config.toml
num_attention_heads = 7
hidden_act = "squared_relu"
norm_place = "pre"
positions = "learned"
qk_norm = false
learning_rate = 0.00866
train_tokens = 413800000
Each number is 200 + 20 x the weight over its row's rms, rounded and kept within 0 to 999. Layers, rows and columns count from 0. The size before them is the row's rms in percent of the matrix's.

# layer 7 MLP down (transposed), 1536x448, rms 0.115, rows 668-774, columns 416-447
103,203,156,191,188,183,147,216,192,220,190,194,214,190,221,187,203,148,204,205,186,218,219,198,183,230,177,186,181,207,189,180,238
103,194,168,183,205,169,170,231,213,211,198,168,242,173,209,195,213,194,208,200,182,210,191,214,225,234,221,219,225,201,199,209,185
100,216,199,202,220,206,213,216,176,195,193,221,204,187,182,194,199,199,221,195,191,194,212,207,206,229,212,212,214,170,175,195,190
099,208,229,196,201,224,201,185,176,191,199,207,211,165,198,240,216,218,211,159,182,176,202,212,178,221,204,242,184,199,209,205,194
105,198,171,175,225,185,197,225,179,178,227,202,210,187,187,218,174,165,193,170,232,172,206,183,224,213,209,165,210,193,225,197,180
097,192,204,213,179,208,212,190,213,195,204,227,198,182,188,196,200,203,202,196,232,194,164,205,190,180,200,215,184,184,176,210,186
093,184,180,201,206,252,201,209,193,195,210,213,169,178,226,189,207,211,178,194,168,195,199,229,238,211,176,200,188,204,207,182,190
093,194,222,206,231,189,198,178,196,252,194,200,194,183,188,211,169,204,209,228,211,210,200,196,192,216,188,214,189,222,246,219,153
103,239,174,194,197,223,171,185,180,208,204,194,229,218,227,188,219,190,197,167,201,205,178,198,212,196,215,207,214,206,216,204,167
095,219,189,172,211,168,216,180,211,165,190,193,215,181,218,222,194,193,211,209,201,204,191,231,217,173,194,192,224,169,188,216,190
102,204,192,200,195,190,204,202,174,192,169,190,190,183,159,203,193,228,182,217,207,189,170,193,232,208,182,146,198,201,214,201,202
095,218,210,201,167,212,187,239,202,174,155,212,231,189,156,187,201,246,218,218,223,182,180,168,207,208,197,194,177,168,238,207,203
099,186,179,181,206,182,183,177,212,195,222,218,229,181,212,218,229,202,214,195,190,222,194,197,210,211,197,155,233,195,199,225,218
094,182,246,203,214,190,205,205,235,182,177,203,168,217,206,174,210,196,191,222,208,196,227,161,203,202,218,193,205,222,172,218,192
097,198,211,219,200,189,207,203,210,158,212,183,194,224,205,209,197,200,199,184,201,200,222,194,223,218,223,220,212,189,186,174,191
103,206,202,179,236,205,204,194,160,206,210,236,177,213,191,189,199,205,174,187,225,174,191,190,218,209,177,176,209,193,156,201,194
099,222,227,193,150,168,215,200,196,195,222,209,181,207,179,211,194,197,222,190,180,171,197,184,220,192,195,225,193,206,203,180,196
097,195,171,216,216,180,178,193,213,210,203,205,201,194,155,208,180,203,208,215,206,198,191,211,197,219,181,189,241,198,206,183,211
101,208,210,191,185,177,201,197,181,171,217,178,192,199,203,185,212,194,214,169,205,174,240,202,188,207,226,209,181,191,185,199,237
099,179,186,173,214,182,192,189,202,188,217,209,223,183,195,200,208,197,215,189,192,224,204,228,234,175,191,167,227,179,203,177,213
098,175,210,202,198,175,189,238,209,214,212,184,201,207,140,199,196,183,185,203,222,186,185,189,202,202,198,247,195,227,209,209,209
097,203,160,189,199,209,211,186,203,186,164,181,217,187,164,230,182,193,204,204,202,218,230,218,211,232,208,200,176,175,181,193,206
105,218,180,186,202,197,199,180,161,213,208,176,219,167,229,206,221,197,198,190,221,244,181,192,196,180,180,188,181,197,198,166,207
099,159,230,186,201,206,178,156,182,229,206,173,191,203,179,218,204,224,224,187,199,216,172,171,227,195,233,217,178,191,193,182,194
107,214,190,178,254,194,184,249,190,185,191,189,184,225,188,178,241,216,193,159,205,210,198,214,237,182,196,174,182,189,209,194,202
102,202,219,175,194,206,187,207,230,204,248,203,258,155,171,221,197,166,209,197,203,179,214,222,183,196,190,211,200,204,152,210,212
104,147,214,217,223,198,191,158,216,251,174,206,171,204,222,224,204,239,207,200,213,217,206,188,170,194,208,205,217,185,178,201,201
098,219,212,221,192,140,214,202,208,196,217,200,246,189,183,209,189,196,195,215,214,213,226,203,195,164,169,200,177,192,215,176,212
100,194,207,161,166,210,194,202,181,209,218,168,182,198,193,234,188,179,206,198,207,180,158,203,239,189,213,241,180,237,193,177,202
101,202,163,210,206,180,186,190,204,184,208,185,181,220,221,179,179,206,205,199,181,175,207,197,203,207,155,179,218,206,230,203,183
094,180,167,148,225,248,213,192,186,190,221,223,212,209,213,209,211,194,190,193,167,203,205,216,203,210,170,174,209,199,204,252,228
105,158,187,187,228,183,197,204,210,217,180,206,181,199,200,191,195,208,203,172,217,194,227,205,197,218,174,162,220,205,225,166,205
094,214,213,197,211,214,159,212,196,208,237,168,180,190,193,229,226,199,207,195,212,184,191,186,182,170,213,195,189,217,177,220,185
096,211,218,200,200,188,195,195,173,208,209,193,225,176,202,193,196,173,175,184,214,206,211,223,190,169,201,203,206,184,169,189,192
098,178,200,211,222,204,207,187,206,179,200,195,189,214,204,204,194,204,200,198,213,203,210,188,186,188,239,179,195,202,181,184,198
096,204,193,198,174,172,223,199,201,228,201,168,212,181,186,198,187,195,201,183,220,198,190,189,193,178,168,196,208,207,206,215,181
098,212,162,184,190,216,183,208,211,170,166,207,195,217,192,206,226,193,172,203,181,204,182,206,219,206,227,214,200,220,204,202,225
104,234,248,232,179,195,165,246,209,193,191,205,241,197,227,176,237,192,186,195,178,199,208,207,200,203,199,211,181,189,179,168,216
100,201,205,174,182,223,197,199,194,171,211,223,181,178,191,187,230,201,205,174,233,190,210,191,152,197,194,194,168,199,239,193,195
102,208,185,193,195,161,191,203,193,205,243,179,208,168,217,194,173,195,237,203,197,210,220,221,201,229,204,172,162,193,193,191,211
094,211,250,217,186,209,198,222,208,187,208,177,244,187,176,240,193,198,194,228,209,215,200,182,219,195,200,192,200,219,173,231,178
095,155,191,228,255,190,185,205,210,206,204,216,217,180,186,162,171,202,217,195,216,204,192,206,174,143,179,172,209,204,208,190,209
102,176,219,209,171,212,217,196,189,221,225,199,210,184,214,222,208,235,206,203,195,243,196,208,187,190,195,140,176,207,182,199,210
102,159,198,190,202,182,202,202,179,210,207,198,205,178,205,224,198,211,248,224,176,225,230,194,228,215,164,171,185,210,196,200,213
099,173,227,197,224,179,219,169,232,205,216,211,212,186,212,176,223,193,190,196,197,235,246,186,216,221,209,200,220,214,200,170,242
099,208,171,177,173,196,174,184,181,184,204,202,214,181,214,207,201,197,218,199,204,233,176,197,172,185,194,200,206,186,228,186,201
094,222,208,177,209,215,199,181,187,156,196,171,174,221,192,180,203,225,206,188,172,181,180,183,179,194,203,197,225,204,229,161,218
074,182,196,192,193,222,221,203,161,185,175,176,183,220,159,221,219,224,215,176,177,179,219,232,222,195,192,204,207,216,148,220,203
099,192,222,185,223,177,171,201,176,183,222,206,157,196,213,191,241,177,186,209,195,196,225,206,214,197,178,196,211,171,210,230,228
099,177,217,222,184,168,216,233,211,184,237,168,178,184,204,197,178,217,167,205,150,198,190,201,180,181,153,179,187,217,169,159,166
094,211,203,214,242,195,194,199,197,210,180,215,205,217,174,180,200,208,198,222,185,205,194,199,180,210,187,212,220,221,220,223,192
111,204,207,206,246,176,263,160,202,213,183,221,183,177,185,187,176,197,169,214,213,176,195,171,211,167,173,206,162,177,180,207,183
102,239,206,230,214,203,185,183,145,206,195,213,201,196,215,191,219,232,195,212,177,179,205,231,182,203,230,186,188,219,200,190,227
101,225,222,161,192,200,188,220,191,195,213,192,179,211,230,192,198,194,202,185,180,219,215,211,218,198,187,186,212,178,218,210,155
097,181,197,211,191,179,209,207,195,175,188,167,219,185,188,200,196,184,205,175,203,232,195,177,213,180,202,196,182,193,200,193,180
101,218,178,202,187,206,206,181,224,221,194,164,221,215,218,191,217,180,213,212,217,203,187,192,172,210,207,214,210,197,221,224,235
103,226,198,182,215,158,198,192,196,210,202,224,200,199,172,206,165,181,215,195,223,241,193,246,220,180,187,179,230,184,178,207,200
108,205,205,163,195,211,212,212,179,147,204,204,220,239,191,242,202,198,227,190,234,188,183,196,191,204,167,199,210,185,190,222,201
102,201,182,198,201,222,218,196,224,196,175,189,180,181,192,204,204,212,188,200,207,172,209,206,214,216,209,180,210,187,215,159,204
102,157,225,236,195,176,192,204,185,182,177,178,194,209,195,197,193,210,208,181,204,214,198,187,197,192,233,177,194,199,222,194,214
099,189,218,210,164,182,189,197,177,221,238,187,206,178,205,174,179,179,204,202,212,170,198,203,167,202,206,211,190,198,188,214,223
089,193,252,191,210,153,226,194,221,239,222,187,170,177,221,228,210,214,204,198,172,142,205,170,179,210,189,202,215,229,202,213,203
100,212,237,200,192,234,215,205,196,223,220,250,209,175,232,206,186,223,188,231,211,184,180,223,196,211,181,196,198,219,201,213,181
105,213,187,217,190,186,221,196,200,192,181,189,189,183,218,201,230,205,208,246,159,187,201,197,184,208,159,147,207,212,180,193,178
095,210,192,209,165,210,193,174,188,189,205,194,172,204,229,220,180,194,218,177,194,216,201,192,243,209,185,166,187,180,214,215,194
104,197,180,194,206,198,180,216,208,195,188,217,180,172,202,181,221,161,196,239,188,185,175,189,229,199,193,221,200,207,184,199,197
109,210,170,180,208,225,204,233,165,207,200,173,203,203,191,190,215,223,188,190,212,256,242,203,198,170,239,246,192,193,226,219,170
099,192,228,156,209,212,236,227,193,166,208,194,209,181,215,189,154,208,200,202,205,212,231,199,222,183,212,199,210,187,202,220,204
100,232,209,199,199,220,217,203,198,209,200,242,181,184,212,153,168,200,220,201,152,198,184,226,209,200,173,180,232,228,173,168,184
098,214,161,185,217,192,195,194,203,169,210,190,234,219,174,167,203,171,215,222,214,224,190,181,209,235,197,187,225,168,228,192,191
099,196,212,211,207,210,199,202,160,207,233,195,187,166,232,192,185,196,186,243,181,195,171,194,178,254,187,221,178,215,209,256,208
101,211,184,164,234,219,204,186,229,215,248,207,188,200,191,200,157,230,182,217,243,217,217,220,217,194,184,185,208,224,183,237,216
105,190,176,180,208,205,206,227,189,198,215,195,187,174,185,215,186,176,160,226,217,213,225,216,213,186,177,224,202,206,187,166,221
102,198,212,188,230,227,203,189,181,183,199,212,193,180,218,189,210,211,212,182,204,234,198,203,189,243,190,184,224,193,173,168,218
096,175,201,212,190,183,214,202,181,170,162,213,192,202,174,193,147,233,230,176,217,190,211,180,205,208,202,213,194,186,206,204,214
097,182,237,193,219,207,212,206,202,205,201,180,196,246,221,199,225,211,236,204,211,224,217,201,163,198,202,203,207,189,184,191,218
093,196,206,228,195,211,203,173,170,220,191,206,201,213,202,178,210,195,260,197,217,244,213,174,192,197,216,169,189,215,221,221,206
096,204,189,223,197,201,147,214,212,215,173,204,157,172,182,224,215,238,204,198,204,166,197,212,215,197,182,225,181,194,189,188,166
101,201,206,218,177,201,224,211,176,203,171,166,214,199,213,178,205,220,186,190,192,196,208,207,226,194,215,196,278,189,192,198,240
099,199,191,226,199,225,221,172,213,195,155,202,187,194,190,216,191,201,186,195,205,219,200,174,185,219,203,192,226,183,229,231,193
098,174,171,192,219,176,198,215,169,197,205,198,170,196,199,196,210,198,208,171,215,175,184,210,200,185,202,195,213,167,192,198,205
106,193,224,168,206,163,210,201,189,206,193,231,181,223,198,196,201,217,203,205,213,217,213,220,197,202,220,179,200,189,181,186,210
098,200,243,200,225,218,174,185,191,176,176,172,186,216,213,208,187,222,193,210,176,230,209,193,173,214,213,192,207,230,154,201,207
101,218,212,186,232,173,228,210,169,198,203,215,170,190,221,192,203,218,212,175,199,162,199,220,231,219,179,207,162,205,182,181,222
101,174,189,207,227,223,198,198,188,189,197,207,237,184,193,199,208,153,190,226,177,201,212,210,226,197,201,260,200,194,207,206,173
102,204,228,203,205,199,225,208,219,190,219,188,210,184,184,175,173,181,165,156,215,210,192,184,219,196,191,164,187,181,205,201,183
101,201,192,187,156,190,246,229,214,181,228,206,147,188,214,214,207,236,225,197,230,222,211,216,171,194,218,205,203,183,197,176,206
101,249,221,204,204,189,212,193,215,197,200,218,179,185,218,179,210,208,201,202,196,200,187,229,189,172,194,182,180,215,189,235,209
098,188,196,194,143,234,185,226,216,196,185,201,184,206,180,186,207,197,248,167,188,197,190,179,217,194,175,226,210,188,206,211,209
105,230,177,183,189,195,206,221,199,203,247,201,211,203,187,188,180,190,204,192,203,200,222,165,193,183,222,208,230,192,204,192,173
100,216,201,165,208,199,190,209,231,190,206,183,178,220,193,219,218,243,245,185,200,245,192,188,216,242,185,190,215,199,191,177,210
097,205,219,221,195,236,198,194,190,186,199,202,207,238,207,243,208,207,214,206,230,187,219,183,185,216,183,187,197,195,213,216,219
099,220,227,196,211,182,221,222,201,197,236,196,226,214,196,202,203,206,176,213,208,191,203,179,194,226,206,168,176,188,197,214,192
095,215,190,203,183,202,209,213,194,211,205,201,205,174,204,222,187,201,229,184,191,196,161,227,213,202,210,161,214,169,185,210,172
098,219,180,190,209,183,241,206,217,209,170,195,206,216,176,209,218,165,198,184,217,228,170,182,194,228,175,177,190,200,193,196,204
103,175,217,236,159,210,150,204,209,226,244,224,205,203,173,225,165,202,235,223,192,185,139,203,193,225,200,177,196,182,207,229,175
105,201,196,190,187,218,234,189,221,195,243,200,172,167,155,228,199,209,205,205,176,185,165,174,181,220,179,218,208,225,223,190,185
101,229,225,161,188,210,233,172,189,183,218,177,181,205,214,191,172,200,166,189,233,214,165,184,204,202,190,197,205,195,196,217,174
103,153,211,187,199,202,222,214,210,156,199,204,183,194,188,168,207,209,204,150,221,217,182,214,176,183,204,227,205,219,192,217,202
100,205,174,209,219,225,208,185,225,230,253,208,203,209,195,200,170,215,235,205,189,182,220,201,196,196,223,212,181,204,207,199,200
106,200,223,187,209,198,215,235,173,160,193,197,223,197,212,216,189,216,205,160,203,195,206,200,204,205,178,216,181,186,207,170,201
096,216,205,194,235,205,212,222,224,136,206,217,231,196,195,202,200,174,203,184,246,209,179,211,217,210,199,207,182,205,223,209,196
100,187,158,186,216,181,187,171,177,206,203,176,188,174,186,240,173,184,211,229,194,189,192,213,193,200,164,217,168,190,208,211,177
097,181,168,240,186,213,230,227,211,242,220,208,203,215,184,195,182,195,207,196,194,231,219,190,189,205,190,192,241,204,172,170,214
099,221,193,216,207,200,215,182,202,223,207,239,206,210,200,168,211,213,217,195,192,225,228,177,173,194,221,267,218,214,185,189,204
104,205,228,176,202,189,226,220,180,239,204,207,222,176,229,230,195,202,210,232,208,184,208,198,182,229,204,191,219,202,195,216,228
099,215,222,207,197,216,193,176,165,208,211,175,184,214,168,213,212,190,186,198,168,185,213,196,199,219,220,178,186,190,206,215,213
# layer 7 MLP up, 1536x448, rms 0.225, rows 669-775, columns 416-447
099,215,214,161,196,212,180,231,222,214,176,197,205,211,151,210,221,212,184,196,201,171,223,185,183,170,219,227,197,178,187,230,211
106,183,176,195,190,219,227,228,194,192,178,206,190,209,202,194,203,231,156,198,199,145,181,181,197,193,209,245,243,233,212,202,182
096,212,215,202,197,180,186,191,251,208,231,177,197,231,187,227,207,179,195,218,183,183,217,188,194,219,205,208,204,180,191,206,198
102,208,194,180,208,230,223,209,217,208,223,203,187,206,215,192,203,185,197,213,224,197,204,176,210,194,208,191,193,149,205,223,189
100,187,219,196,192,216,231,205,222,183,188,221,196,212,238,170,214,190,184,210,162,173,187,197,179,212,190,226,200,170,185,203,203
097,208,191,197,226,209,174,187,184,190,210,197,194,210,212,180,175,191,223,197,240,223,204,197,205,214,192,223,204,222,182,201,186
092,220,182,207,184,244,223,202,169,203,177,165,200,177,219,176,189,197,196,181,195,209,214,176,244,201,156,194,210,195,181,184,203
104,206,194,229,238,190,173,223,210,180,194,182,204,206,210,195,212,188,179,206,175,220,208,225,229,204,190,182,176,203,169,208,211
091,215,207,222,203,182,235,207,203,183,212,191,193,245,198,228,207,213,203,216,194,217,165,189,144,174,207,209,186,192,202,182,242
097,224,225,204,207,223,189,183,200,180,206,186,183,181,213,174,175,209,178,220,210,175,198,190,221,160,179,206,231,187,242,202,188
098,194,193,190,167,169,201,181,201,205,194,207,175,190,194,205,202,174,189,206,165,185,185,203,215,176,202,234,222,194,183,204,177
097,219,194,176,173,207,225,206,224,196,182,195,225,176,200,202,214,199,160,196,179,230,206,223,221,234,193,175,194,234,194,214,156
102,194,210,200,183,220,194,203,187,171,212,204,178,210,167,209,171,194,183,220,185,164,234,197,212,192,214,221,184,212,219,168,195
100,199,215,216,217,194,196,182,215,188,197,198,196,227,212,174,216,227,197,212,209,185,202,192,198,215,178,196,220,199,172,175,226
106,203,192,197,226,188,205,205,221,195,199,201,219,209,205,192,194,155,188,203,205,213,223,168,183,213,166,201,243,193,177,186,205
092,207,227,172,182,192,200,194,217,227,191,189,209,236,199,207,201,222,203,205,214,209,241,170,216,201,207,204,208,213,175,169,169
089,195,199,182,187,244,189,202,200,186,208,211,236,224,206,200,189,198,178,221,178,210,225,186,184,203,235,211,183,156,214,219,231
100,220,196,201,223,184,178,211,195,210,189,189,190,159,184,208,210,177,216,207,183,192,199,167,188,168,191,206,176,199,237,195,176
098,196,208,246,225,162,203,213,215,210,206,171,200,219,203,181,215,198,194,202,216,178,171,201,239,218,187,201,198,182,173,197,196
097,195,229,182,187,205,199,191,198,167,217,230,225,186,222,206,213,194,181,189,199,179,184,206,194,197,184,187,206,151,211,217,189
101,190,184,195,194,194,171,215,207,202,163,191,192,191,229,194,186,215,228,176,216,208,201,227,195,188,204,183,206,201,157,212,200
102,240,196,191,203,210,232,196,210,204,167,205,195,210,206,185,209,173,193,193,185,179,212,225,203,213,213,191,196,172,221,198,210
103,200,198,230,225,167,195,198,212,187,213,189,194,198,171,198,243,181,172,187,205,209,189,207,153,199,243,219,215,225,214,217,192
106,188,211,188,220,220,208,222,178,223,179,215,198,217,189,199,196,218,183,209,196,199,221,234,200,196,202,227,236,198,198,213,202
103,185,200,259,194,215,210,202,136,197,207,190,197,194,201,227,213,199,202,225,170,189,174,202,194,168,208,214,188,221,228,197,215
101,201,206,196,214,166,203,217,222,169,185,192,200,226,221,204,216,138,178,219,246,194,209,189,217,187,223,194,191,235,166,224,227
088,196,178,228,186,263,179,177,187,228,214,206,155,232,201,204,192,229,224,177,180,192,178,210,197,199,177,212,190,235,229,243,211
086,198,217,184,245,191,192,186,207,170,180,207,205,196,147,194,194,223,181,218,210,214,225,210,144,193,188,175,213,170,193,196,255
105,193,186,184,215,183,235,240,168,197,224,166,205,218,152,208,210,170,192,207,170,218,213,179,211,175,227,208,194,196,217,206,174
096,179,204,160,194,162,200,199,185,226,151,170,193,192,192,212,197,187,194,207,249,217,197,200,192,186,197,229,196,173,216,204,228
110,197,189,195,200,185,196,183,246,197,183,215,201,169,169,189,241,181,218,212,188,167,190,185,205,188,200,208,231,193,237,215,217
088,212,208,230,208,164,171,188,210,207,173,216,215,186,240,165,168,199,189,218,248,213,194,223,196,207,165,206,140,167,225,186,238
099,215,205,235,231,222,169,221,228,224,198,186,219,213,204,241,199,174,164,193,199,195,212,227,189,198,184,215,208,184,215,227,190
099,191,195,242,203,239,179,233,166,224,203,209,198,252,187,205,210,233,177,205,207,198,184,216,217,194,236,174,230,177,207,201,176
096,172,191,206,224,203,249,226,210,161,167,155,243,219,191,236,225,193,212,177,203,189,211,235,202,209,165,191,209,196,215,214,200
091,157,206,229,226,214,180,201,189,195,234,204,187,198,165,182,190,203,206,248,183,202,190,183,200,207,211,216,246,190,183,208,193
104,202,209,215,178,188,166,203,175,198,207,200,173,201,198,199,202,199,192,235,199,223,189,164,192,214,204,227,207,184,209,210,213
105,180,205,196,205,185,236,219,203,202,198,237,163,209,234,203,181,178,211,215,197,197,192,203,187,203,188,172,223,202,194,210,186
102,202,210,192,181,205,202,208,185,198,200,154,224,181,211,191,235,209,205,217,222,193,184,190,173,206,218,195,207,193,207,176,192
096,186,202,209,217,213,211,209,203,186,166,234,212,197,241,218,210,195,223,219,184,164,199,158,209,179,168,211,232,217,171,201,227
095,191,223,198,209,190,170,165,221,178,206,182,173,233,176,203,195,175,180,216,218,162,175,191,227,184,219,221,171,230,194,188,222
103,195,236,200,210,241,189,215,181,182,200,203,186,204,201,182,222,185,183,201,227,205,185,196,186,192,176,197,240,218,189,216,202
107,225,228,213,211,189,208,203,187,230,235,186,198,176,201,180,207,188,160,239,180,235,234,204,223,183,187,187,180,207,217,234,196
102,189,185,193,209,207,221,202,193,149,215,200,179,212,179,203,232,221,187,204,214,207,182,199,199,192,198,200,210,182,202,226,210
093,194,174,193,214,193,207,215,193,229,198,186,191,187,244,197,205,213,197,191,212,213,201,206,198,230,215,195,192,151,204,197,254
095,164,214,174,192,185,207,196,197,161,208,196,196,195,203,200,220,170,173,225,164,182,243,213,182,206,182,224,194,232,228,252,180
054,200,224,193,205,163,214,198,186,223,185,177,216,219,225,216,187,189,208,202,204,186,208,166,191,180,206,224,187,186,201,182,254
105,222,209,249,169,232,170,195,184,202,221,216,192,209,182,175,199,155,178,235,217,191,197,186,196,204,200,202,201,224,180,212,170
103,212,161,205,199,208,203,234,237,178,219,170,193,210,170,192,215,207,215,160,179,190,169,175,204,194,182,222,199,215,182,208,196
097,224,213,214,187,182,194,160,221,210,175,180,212,189,196,199,202,201,198,176,190,158,200,183,199,225,240,214,177,229,170,226,172
120,178,233,218,226,221,208,202,168,196,225,187,207,198,196,209,201,185,201,204,222,213,212,179,199,177,199,222,212,192,192,198,175
100,192,213,216,229,202,219,184,174,183,156,215,184,191,212,198,207,170,230,198,183,197,232,210,161,198,166,192,195,192,161,188,197
101,168,208,164,190,183,214,192,201,198,188,181,199,214,185,182,210,184,189,211,203,171,188,184,222,225,226,209,229,229,202,203,210
099,184,210,200,208,230,188,258,188,193,208,206,198,204,224,229,248,204,208,189,202,197,202,181,184,199,202,240,207,185,226,200,201
104,199,193,200,212,193,218,208,180,196,229,211,182,171,188,234,232,177,224,193,182,200,208,175,199,206,198,236,261,206,173,185,189
100,227,196,191,201,208,179,235,194,200,160,196,201,200,170,225,208,199,238,166,213,188,203,179,202,175,227,195,231,202,186,203,169
104,219,195,220,215,199,186,206,200,176,206,180,179,209,204,213,215,189,199,192,225,212,173,159,186,179,237,214,221,189,208,183,199
109,212,229,195,222,178,195,199,210,218,176,188,205,198,185,202,179,221,179,186,224,204,208,191,174,250,175,258,207,213,221,188,216
099,180,186,214,233,222,220,188,208,167,193,203,192,206,211,199,215,161,186,216,206,202,210,197,178,170,209,173,214,220,231,221,205
103,220,227,187,225,202,176,212,212,202,186,191,210,197,197,221,189,233,216,222,218,183,225,179,210,214,179,177,199,159,223,219,187
085,183,173,214,205,224,166,210,187,223,215,199,221,244,179,165,187,194,211,167,206,243,217,221,199,188,217,186,203,209,173,206,224
099,152,164,191,164,209,191,219,189,213,203,198,175,211,190,179,220,209,236,225,163,207,222,214,193,155,224,204,213,239,203,195,216
118,203,214,195,190,216,173,197,179,189,210,191,198,201,156,211,199,226,181,220,201,168,170,181,202,206,198,220,198,238,216,204,227
101,215,206,181,190,193,191,211,174,234,172,184,239,202,207,184,237,189,214,209,185,210,185,214,208,165,265,193,204,229,191,219,199
107,176,195,203,157,183,197,233,193,234,188,200,196,223,220,229,198,241,185,204,200,194,181,165,225,191,183,162,206,254,208,247,175
112,198,206,223,193,217,209,217,188,205,212,201,176,195,198,232,181,186,204,199,221,219,222,179,204,195,178,206,223,198,179,179,190
098,227,200,212,215,168,193,247,184,201,193,235,221,193,214,218,190,216,170,189,206,201,204,197,211,198,172,232,205,212,186,187,212
109,210,216,216,178,227,191,202,188,240,201,211,238,204,181,183,215,187,180,241,219,216,222,213,191,189,211,209,220,186,200,209,195
097,208,194,211,192,176,193,174,197,198,220,182,206,209,183,179,162,222,241,166,198,202,213,198,219,209,197,225,222,194,215,193,176
105,211,185,204,216,191,178,191,225,184,180,213,218,199,193,204,213,195,215,242,195,160,197,200,201,220,221,214,175,185,208,207,204
104,222,153,167,209,189,178,198,250,227,179,205,181,167,205,189,191,193,214,224,243,161,173,174,229,221,213,207,178,203,262,197,170
093,212,216,186,202,170,195,210,196,181,197,185,183,190,182,221,178,190,192,182,186,210,196,187,180,184,180,174,184,210,197,201,186
110,209,185,150,183,210,187,234,198,200,210,164,206,194,199,244,247,191,193,214,198,209,200,215,169,220,208,244,229,200,189,193,198
101,209,177,202,213,208,200,182,199,215,184,167,202,192,221,238,188,207,165,220,175,205,196,185,211,202,219,189,207,223,186,224,183
089,195,185,212,188,170,199,185,230,229,215,208,248,213,196,212,189,207,236,187,195,171,172,189,181,171,190,200,202,210,207,211,199
084,198,188,209,203,185,185,200,221,159,202,206,233,179,183,229,175,191,196,239,158,190,201,194,188,159,174,212,184,157,204,247,200
099,208,206,217,193,222,162,184,185,192,165,219,206,181,226,177,221,239,182,195,185,210,187,220,166,205,196,265,185,205,163,213,221
099,186,220,190,150,212,195,180,232,206,235,228,174,225,217,179,212,196,184,217,206,207,208,225,190,201,215,207,193,205,211,210,248
103,232,199,194,198,184,209,189,202,192,185,203,169,174,203,238,167,181,159,219,175,190,219,194,180,191,181,174,189,169,199,201,180
098,233,176,228,217,178,171,224,192,192,173,212,211,178,235,190,180,180,194,248,224,209,196,188,178,207,197,184,184,190,208,209,189
107,200,170,218,197,183,206,185,218,225,213,188,184,195,213,215,229,200,184,200,159,186,232,200,221,224,190,238,216,204,211,219,168
105,182,233,162,192,186,202,179,192,189,223,195,213,208,217,229,200,186,230,221,202,208,178,133,233,189,201,224,176,226,195,221,207
109,186,175,179,186,202,207,196,190,193,212,206,202,165,187,221,264,188,201,204,207,207,212,211,221,215,185,207,204,202,219,212,188
099,203,167,175,164,205,211,206,163,190,145,201,180,194,177,179,181,191,183,161,167,184,188,203,218,182,189,211,183,213,211,187,216
098,204,207,180,187,202,174,168,170,210,214,131,158,199,167,226,214,220,203,188,214,193,217,222,197,193,207,206,171,157,195,248,222
108,180,203,190,215,214,203,172,229,215,247,178,175,213,205,188,228,192,201,237,190,187,196,181,196,203,183,192,209,216,218,185,211
099,208,221,211,220,215,178,168,239,201,193,201,206,232,223,182,222,222,156,173,212,180,176,186,215,218,193,229,214,184,190,193,187
100,220,156,228,206,214,198,190,225,221,216,209,204,178,237,222,223,185,190,211,229,206,225,215,203,211,206,225,218,171,231,189,185
109,176,208,209,163,190,201,199,219,205,208,176,214,198,182,218,187,203,214,217,176,185,216,216,161,218,195,246,164,238,223,246,186
100,198,184,188,218,233,214,216,160,193,185,213,201,193,223,181,215,197,213,215,162,237,160,203,207,193,209,190,214,225,184,203,204
095,153,179,238,228,210,200,214,236,201,216,193,182,200,196,181,189,199,151,205,197,185,201,196,199,201,185,176,237,203,167,171,221
100,209,201,194,205,224,171,215,200,226,234,185,186,203,189,231,197,213,229,173,169,173,234,157,213,195,219,211,233,182,206,224,168
096,189,173,219,218,215,152,184,168,183,161,172,200,178,202,192,196,183,174,203,173,169,198,200,199,203,191,216,186,232,194,195,168
098,202,174,201,196,207,213,222,178,175,192,218,182,190,222,179,207,226,171,221,165,192,211,197,211,204,204,204,208,206,206,207,177
096,233,211,162,191,206,198,199,170,192,158,161,216,201,240,165,220,192,190,173,214,187,232,215,204,219,182,201,202,210,197,177,180
107,220,211,213,224,201,187,224,217,209,196,200,182,197,178,219,178,201,204,155,188,202,198,187,197,187,159,209,209,205,183,183,216
098,185,204,201,166,181,202,206,193,200,192,212,205,219,219,191,195,186,208,181,184,199,174,221,204,206,226,190,177,212,212,187,163
100,246,187,206,188,204,222,209,194,224,194,226,213,212,177,192,217,201,189,196,168,202,170,206,206,232,237,206,189,204,181,216,180
106,183,177,218,180,203,166,188,211,215,194,198,200,177,205,179,204,204,182,205,203,189,231,199,222,178,218,217,199,208,162,222,180
109,188,206,191,196,234,176,189,193,193,226,202,199,201,192,214,222,218,210,189,192,186,179,230,172,218,180,221,223,241,190,203,184
097,171,182,217,204,237,205,207,221,249,200,188,164,205,209,202,203,204,188,196,192,206,215,197,214,248,213,174,189,192,196,218,170
106,188,212,214,219,214,218,239,189,212,180,201,222,183,220,187,181,192,199,201,157,194,199,241,199,223,219,208,218,143,212,194,148
094,195,206,166,189,204,207,232,186,207,190,191,199,219,236,207,208,211,193,168,171,205,176,226,188,223,210,234,213,227,191,193,189
096,194,201,201,189,213,184,219,176,185,192,182,193,192,195,173,190,198,193,208,201,181,185,191,189,178,192,230,201,207,199,220,162
108,236,189,181,214,243,165,193,186,224,198,194,209,184,191,199,243,167,231,212,197,212,200,179,195,187,200,216,189,176,187,202,183
095,221,201,173,190,202,169,200,196,204,196,212,188,217,251,187,225,206,203,180,215,206,184,209,221,211,230,211,209,205,204,198,179
096,236,213,192,237,182,181,176,178,197,196,203,241,225,186,242,180,199,200,191,208,236,196,192,212,182,195,201,194,204,182,186,191